Weights of a small transformer language model.
Size: 10 layers, width 256, 2 heads of 128 (1 for keys and values), MLP 768 squared ReLU, vocabulary 4389, 14.5M parameters.
Training: a variant of Adam for these matrices, 154M tokens.
Each number is 128 + 32 x the weight over the matrix's rms, rounded and kept within 0 to 255. Layers, rows and columns count from 0. Numbers have three digits each.

# q: layer 2 attention query, 256x256, rms 0.061, rows 103-111,231-238, columns 0-255
# k: layer 2 attention key, 128x256, rms 0.0547, rows 103-110, columns 0-255
q103:109128112155112121151146100100133101126135103090113127152102148100085099174146127113156130142142148140100110122133119111130128108146131083144122156108137138130133192111088114135131145128105134097166156143131149121127145142115170133148140141134114146154110163145103110142140106112103116196165158095078165126123162079159111089108116121135124124106146149142069147155155162118152118127111113152129092097109136181113108177145132171103126151147089137145124110125094101119133133123129141117136127096135101075166124139144090139142088107146138129083099156141143085139115140170113161100140113134140115136154115126156137117128129128115141123187115099155168127109126092111123120147129101094133116129068119131137111085136118155163115066126179123154120174115125131137147131087111116
q231:136126115139138088174100151142123121113188106138152062153116123150120111092193089150090125112125166179100108146113121118108101101135128142161122118151120137151097148103127170119108149120159154140156084139161202115133128083143187161101094135130142127094173128159058080148097110152117163128109135106127142116105121121196133182115100141130118167105137104147132131145175147137121151135088102130095125154128151126159179134140089168103134109093148154122072168133093082143194146156060133130114130092130113154116127100166093096127177103171145133145135107134169132090151079083114184159184134153186147092130107108183110113141124114177129144136101146164170090155116102091101128146151114139130151151121139125099084145131097155130139135153107112141101151156129147156077180118139107
k103:138149124134090159137093141167123163137135158112103130134155132117128187150081125132099080070141121106129131105134074141146110102072149197076149134173103139135167108161147124122132130124131100125118051191160126069138107118121134114128120139165177137093144120111134129114145123137116082135106120157115129148106120137149163146114140160127158135176096073151147128163127156152105133141118112142153116135144162118144111103062123154178139080093113138136104100136141140129114128110106090146181100149081140140114128142120151116128164150092112114172099118145140133116161110082125103154154127103130139135141132127124098124099141110120090129145139149126160127191101131133086119142140128130124162113143118079115137170124125132160161177109133122118131129151118128119093150123122129
q104:163134182145154144143142087165128126090156094084140160128117141127119142137191173117106178106117096122094106113131123191101136145170127107139121109189138159121097078102125163102081141117137117115120107146123153127162139102087127156145118198146156082150123108141123151140127140109123091138136182113135099104130149130177131139107121146110105138149160084154144140141159148134175130131121090178138112112083122128098118151113118132114123181145142115157121118119105133141127181141124130107111111127155076099073125130165091131120085137138132157138105088118131127095155107121111176111085124111158102107145201097149148092104109146110136056138120143148117130099172103125091152151139138152082110110152128131167070153135107139072127118157109133127138110146117115173126065108163129
q232:151156140099185113194128141147095101145116142150168109128129110112078147124188122161175129160095141129107107100122147109146094100093175093157048102136147148108114100053103152120186130156119079166170119156078176146150134156149123177147115100115163118108166138177143123137147102155102153141111132111145129073127141085090108144160097147183104128137127174126121121083118161157098133142098079102172133171166136118138105090109127119086113082133148104142123148167142136110165119144100145122109165125134131103065082065091110126158147134121210153108113097119141164122118120103133131114149131135077145074075162128122126114124114145150101129165110118167110123104082118080120113112177140131121153145121138126055114145115076168077125094173149129131130177136130142124120171082089122
k104:120105067200105143116130147135104107140114154201110094150127139124136120136103109147085080109165153160142108122152101077111124118108126135157120135126130173142189183116121111128177150099095113130186083080159124131108120156113127098098162090106112168157155146161153142114172128109144150145142099167159165126157146073119123079091118117144110119166122138113125078136132160095115115146132076128198113152138118145156132106119171153150080085098142135099094131118153158147110102117129084119136137150110169127138111132124153072147127126110163130195081091107107136108091147149133106176187130108121132169112103125108147159132091125114106189119113111120115128180093102162105081115146110142096069116116112092088197140136179121167130088102156166131128137128108110092117161158105112
q105:078108133106152114135137149164136135139218069169148128144074164152102125121137079129087144122150070117110163197148128103167109131123166185113152138199125144153115095155129168089131131149092142105147149129168182132110143153133095123101107148170124111124133088079092129108164127102135124093100081160132147118139114135129122197125132099149132155142091076099097180127104114106185084120113103116175159179120119137118132168175131158122104104118167145113143135101133135102158179109131114169102077100141129135153152127157115110116109133104127093134146051080081088164154107110153115152065115159145123109122138080149125055112127131143066160092126135131123085121158108147117171108119117101108115118110087140146087173167193095147163113158096133138155128135142172096122174077144132
q233:114069094123122097090117099081105125119164163130060112153102146211088197099109093126067085142145201150122118092122104094073182125144105198096165104156144103142140121149105095130135153106083142150062121131120170141136130133123052129104119109166176170104130052152140174082120119048109170196107123126054193124110109164030126077095167132062116044085158102086106133067141136127210124143121192102157112054078091172143107170122159148179156134182151158120070087157113150146140165153154150166125109107106164093102192119141152088140105198178123143139119108106154057119104094112116150141096126149128137187100178089181150174104152143085120150173131141178118119172160083214075100178072137106129071163136190151115117154134206055149111162075111155152149107142213095183154062148125148
k105:173163135115124145107162110112131093109078110098072088108158080107138111146126086087142182089142103150103134127174147118113120132110138086127128144056137102103124180069101095131140149106133171147175101122141164128144104070152151073123080101195095133125076099159124141160112122140107117132169110097100132132105169104092164102164086113148140120063165165166149096103120085115112143138129114113101124137186100145150110082147081099124115108152116097093136185152134094082098110156131144146142164098100124107092145122094157106132114165151111143126163130145200136131147159133103185100124098123115153139108117180134172104087173134111139103095114102164141151179121118111160120169173162218162123141139134172120120155099100135087173120112145169129156136135142150181150103158111103
q106:164163181122137103118154154146166116109065154142128135112164168131204154113177145128089094133130127184138152115145134177117157096171133159139153138152159137101142120115104143158169069145129149120112107091110130116126100122157114114111131160136150104115122071128171176148167127215160108124138135152109130129139129176130128135105149108176126123140118103106150079147147113115085161144137149147124107183111106046124130068123092171125157142186122163137151129142125097150110129172184107130109147152084086147105085177110119107153103111128151138180096120133125138092093105120154123021112168112125117110107128133091134083134107052146122100117083165131088110144132112131125160121116142146097168084189100143158161115134178073134137112121096113112127112084133074120142095112185109
q234:101145188147100160150140118143165165163134115184094124121134121125096089145142124115142142119139140147157144134129126162108145160132098115156154109134089102121159077137152155152109097079197120120128155185105131137118082153138144147088130103092081085139115128103151145132164158199082117124146140135095112194115099141118139129105148127179137072051102126124102092150125157150094143106154155120109137128126121132146106144141159094113185161126141095136102114110147138087130111142182128099133143149166111210163156097144160171137131187125148114142161132128131126111139091130141136068134127118125070124128076109101104050106108117139114079083145189118123098089107110066129139113063130164140154109101137149133149091124118096112093138177120101095132138160122129168092135153042176
k106:117147147100171068126151114124102128089113135127171163192111103144153123126081110159127107118160169107128053155094161054122111161118115101130110134130143172148136104114199094128100173158112085128141172116107121156152119126180078122097138107079088114148134158116156126089102109101126157113110167107130142102115134121111092139153168150134123106143146179111111156087116091142168108106114124155057060096140143159111180151118155089106098135124171096123057104081161104148133179114125152081122127085086148095150105124156106128141129158107094158130140102123146182135079167151113155154112120162164134201142124124126065128147130136126136171091163157136139096131139149150092086113145114117152132090137135165118144122174124136064088093109100112175160118158138117119089131134184124
q107:160127073150165125128132098135159112122145126158131135085182104131124120096097116113158107184078086118109134091097127146089109117116088110146084093132124207140142119111122163164100141089162129190099110137122189090174115097134105089107167144110137057151063160172162121102179161123141106123137132145132054098156210133102091151159127146135154124141143144186138162079178082089150146124102063139124088129130148121141134105209160138117029138146221183158147086130118175222135146111079127126098066108101105076099096164121155124114149112122110149065084101121142177108135126128114152156165168146145116146131165103196134087130126178117119073129134096089125111146127141117156126117098162165135099093151119084098128107160130118140150157165071143142128098073127117108155136143091143
q235:152122113101172172125153106166068121177092134141162176114140167104113095127129147140160113091102049123135096091143153080181138065102170115163063167151091130138139143107126173079176124162116118102165188138105082107123207133100183134178197103078191086199129168122137084161194102159160137145173094193200114093165115081160180081106048105114190176172139132147106109130089165146093140116159135116159098080094117092128098099121094194144135119147124102214191102105126157110127161112073138148152144173138087092163078094143130141089111089159128153090093114187082133126144194185155061126108146170124130096170124124057143091141122116079099079230123098187131120089162216143134144103167148111141083120098090093082169135119100104134099126134149096154155065124061105057141102074115143
k107:152139142055099148176172229101138100135142172137118120112091137114159144117118146178121117116122140113111154160108165118096088077125163080116151156156102126177113136136071059121105107174095081105158144117123065177066149193100178202138126115150118203096094076150105120206110115190097171154091113173185116170098128136147172100079123157150105082129139129107150079138070116138146144123136140138178173094127122069116130124152204115137126100118064115143117083159123140125128125133124101110168152222140176122127142037124148141131139115129173114165051076096062153102154116142135156118184186121114199160133157101094084111112129111118132114152127086145126153121131112082084121125135107145109118165102193100119169167136113105094067098165110099109074127145088145151173086134139164
q108:132134132130170131131195105118124128146123065120131157069129181127134123166131165116140062103129074183094095147150156090134124103151098121135131159171096131138124106106106150083116137151147135114129113091101087138136152154136101115147135190113110109185146124084088158158145185149127065106121153127203129122085189127166121133119108172172108150144141091133159170119167107130124150157107156147147148164054132129110127128170202176117125165084138135118146133124167199147136157083102055146103095136105134129152121101117114129150117147114113138192105081145138132140114136083157115086116170089119090147121174097149138120116126113147139059164132141108097126125130150083105124142118108110063137152128119158178115103179166092125034141115130126122067114213105084164148135139095114
q236:119113091095180104128081115136071156193161101111072152098109112169105185135105118145178098161094151083121098114128093166105160125175155184078075137116155189105120105151106129117110116135091101131082150104116151133168114120122083153162094182102135081169067123160121129097098117073082120147141119107126155083149136123056100092130112147133141120157190125140127163119116124150201132134077157103099115118089137162129113120153123088101080194185095125171161097156092086167136176110135112156086132154075162100169085106072128170099119129126153116132125131163078129125141160177119169157099153151055131120106174124160140134128112149119111156158151068090100200124118129183090101130137135117189107097147150113164132137119149104095124160141120139175166126119120128098156131114129057
k108:165126123174103191074155133122134141113105149161119101137131099125107098114150145142109173101123114144144150118171153128115227117071096097106134088139138180118156107108118128158154136123109145174132099131125083116088108126143135159119110078148151157131121154140191090103075100124116166133100139161103151233156116085033169095064133126094117147142092114146162080121096131141123158108192095135106116139187100103156099106145145158163080090139145102126107127147083141115116149158111200101161136086118174114172150135087172115105093065118115130050147086107124110084063151126121160137143099143138140156124144195141168152100136124067136156105088101154201130137167108146146085140145123139114115131123102142097126142163082135145148160125183128139126184131152181173147130119163163
q109:092124110097071154161109132115097141145105149117122083153136152148171142138044142144154098056134155131191140107166117075078137103141120162126138123133110127131101120133127068109173155151086105162152122141173131189139090109115123100123157128153136160135105188131140123109120106087144136148093137113168140117093077140068102129150157132110151125111139176128144163121120106107088134145122119163184115056191124165123174162152106084145127051064142158130163119153136084099141101134156101119145124171101162110101118134089157122154137159073154120128109171134137173140123157074112087067114139080116161129147087107082099110144126091168098128114146104110147093137104118138130089131144137105141130138142163090106151157129108163152140154148170131085102124205140161140148125148113089
q237:136127128155123121118122128083144128086221113119121118090119139131113129149098151086142207095140138143152145150133080129129157192157102113103127100121134111100161144145161105126086130068106174148149146140133161178106143131085112133116153153147072158145182108163128129100114147120139098136143122118061134134140170131094137159106094112169079123138130092117133115096102107106158152131140132213156181149136106105155127112106055125089142124134132149141097146159108099097138149130122106134133130152070147154166103115121110065116088139110131156071145146055128102179117108137108114113137137102165055085132138162168168187045121188145128123149135099172137112169171124107136103098111085124090130104182084169181160100110125113126100136136113142089143097119141153230090166152083135
k109:165105132129195127077125155120115091140121163108138182141159134072108064145163142136131146179136142106113119151116158139160095169095126111115084104133126115155108149130128182143122118131154138155115149148090111100147201139148105159149103115120101102141164093097084186125156177157155156107145140102122098135177150122149163154106109125160110137140103087118096087143132157135107129113093195092099138170128079066098153169095128127115165195142125128093139138142111171090079111112101114100154106070150161157103137153179112143126110118159114126113153118109141125117131132142118145166092112131088115127169108131159174159117086154120153126147118174137110091077129129090117117142164123093114133104148106141121129119144112130093130123155144131132157107086143114165107124142122156
q110:133143137109080115134141108094130109133134116113151108125109104138198171119134199143128154096103112114156115122109150128116176118097095110136162134135143179069146128094155122148142084113117078100164149111153143066118173111117108096140130094130160159180149096091118126147157169141078145142144139122161121155088079124058124117103135142094109161122133169111122122139127177125077142144154111139147151059169122105110095112121114092116111133097129129094102137137146092116095110137167134138151127199180152128126134086098078110137093144148125110119160103137108114115137118147113083128077108123138144121127140148121133133109134144181134127127145158121142099142127171159095101156141089168104155099140149143140088192111129168105171120106121115042126175114139116146085161194173136
q238:097123140144176076174120141143109144125131109132135127098081123098133114140105150154142130171079068066160143092098126110115179186101179069104098139117127136134165079120108175115144111129111122132166134133119183167129117167148138130158118086065123115136126188110095103102080124097119089118136162120145134118120114113110094144160121100120115122128156099161164128149119086150121036124146120113113109157163160150161097089089146093092119063115161113155124068147148142160127077139148100124119162156152186174130130094146130181130139180070119076136181135112070171119146135149141137137155099156068115022087121154137103062123162182158099175146133099120124146149079109075090114085145158076155155105153129096103137119156119157102116110174100154089145159146076128094121141068091157
k110:132108138163095080149076131134140089149101105137124123125067126144077129145128104112122115108106144156153055097125056164146131132141159115127131105120113184149153163122128154100139128075125194172102116153129121171180085066177193119106164120086126170155145155165131164111085117072117101100071137165133200095199191070146112158102120082139105135140092129160125099110157073139154105130143169113124104143115126158150144175102097133128113158115226152147119124177082092148188155136137098117130126087107087131141111180163116072145092155137096124142120079147112119079113087147097160147103145124161046151097087116140167124155054122144131128138121119101092155092146102141162118101175147090130090118146079134162169134111137123178113095094189175220167081154148118142152115123087103
q111:113112164076145117141152108181090127101116193163145122125144104132158086144125081125184101131093175137077119091156128121150122138091188142148054046115162136121111100142104132137187133139069149118141159187153169185140162078122139182127143102143134136179129115122125107148094094178142103100078137121119143124181167114155165166142109083141098116080051082139148076065157118113122073135090190119116105154140105082110103153163086133076161143160187112152116111092101133139123134132121172090103120166068093152141173129112168163107146108150092144148099113126117117128098083060140139125106167173103142110079098161108100130121091172164106105072125106117108119102111150141114205085179122174128156161116149117109135152141096111146104187192046153150159108135139151089108137100112087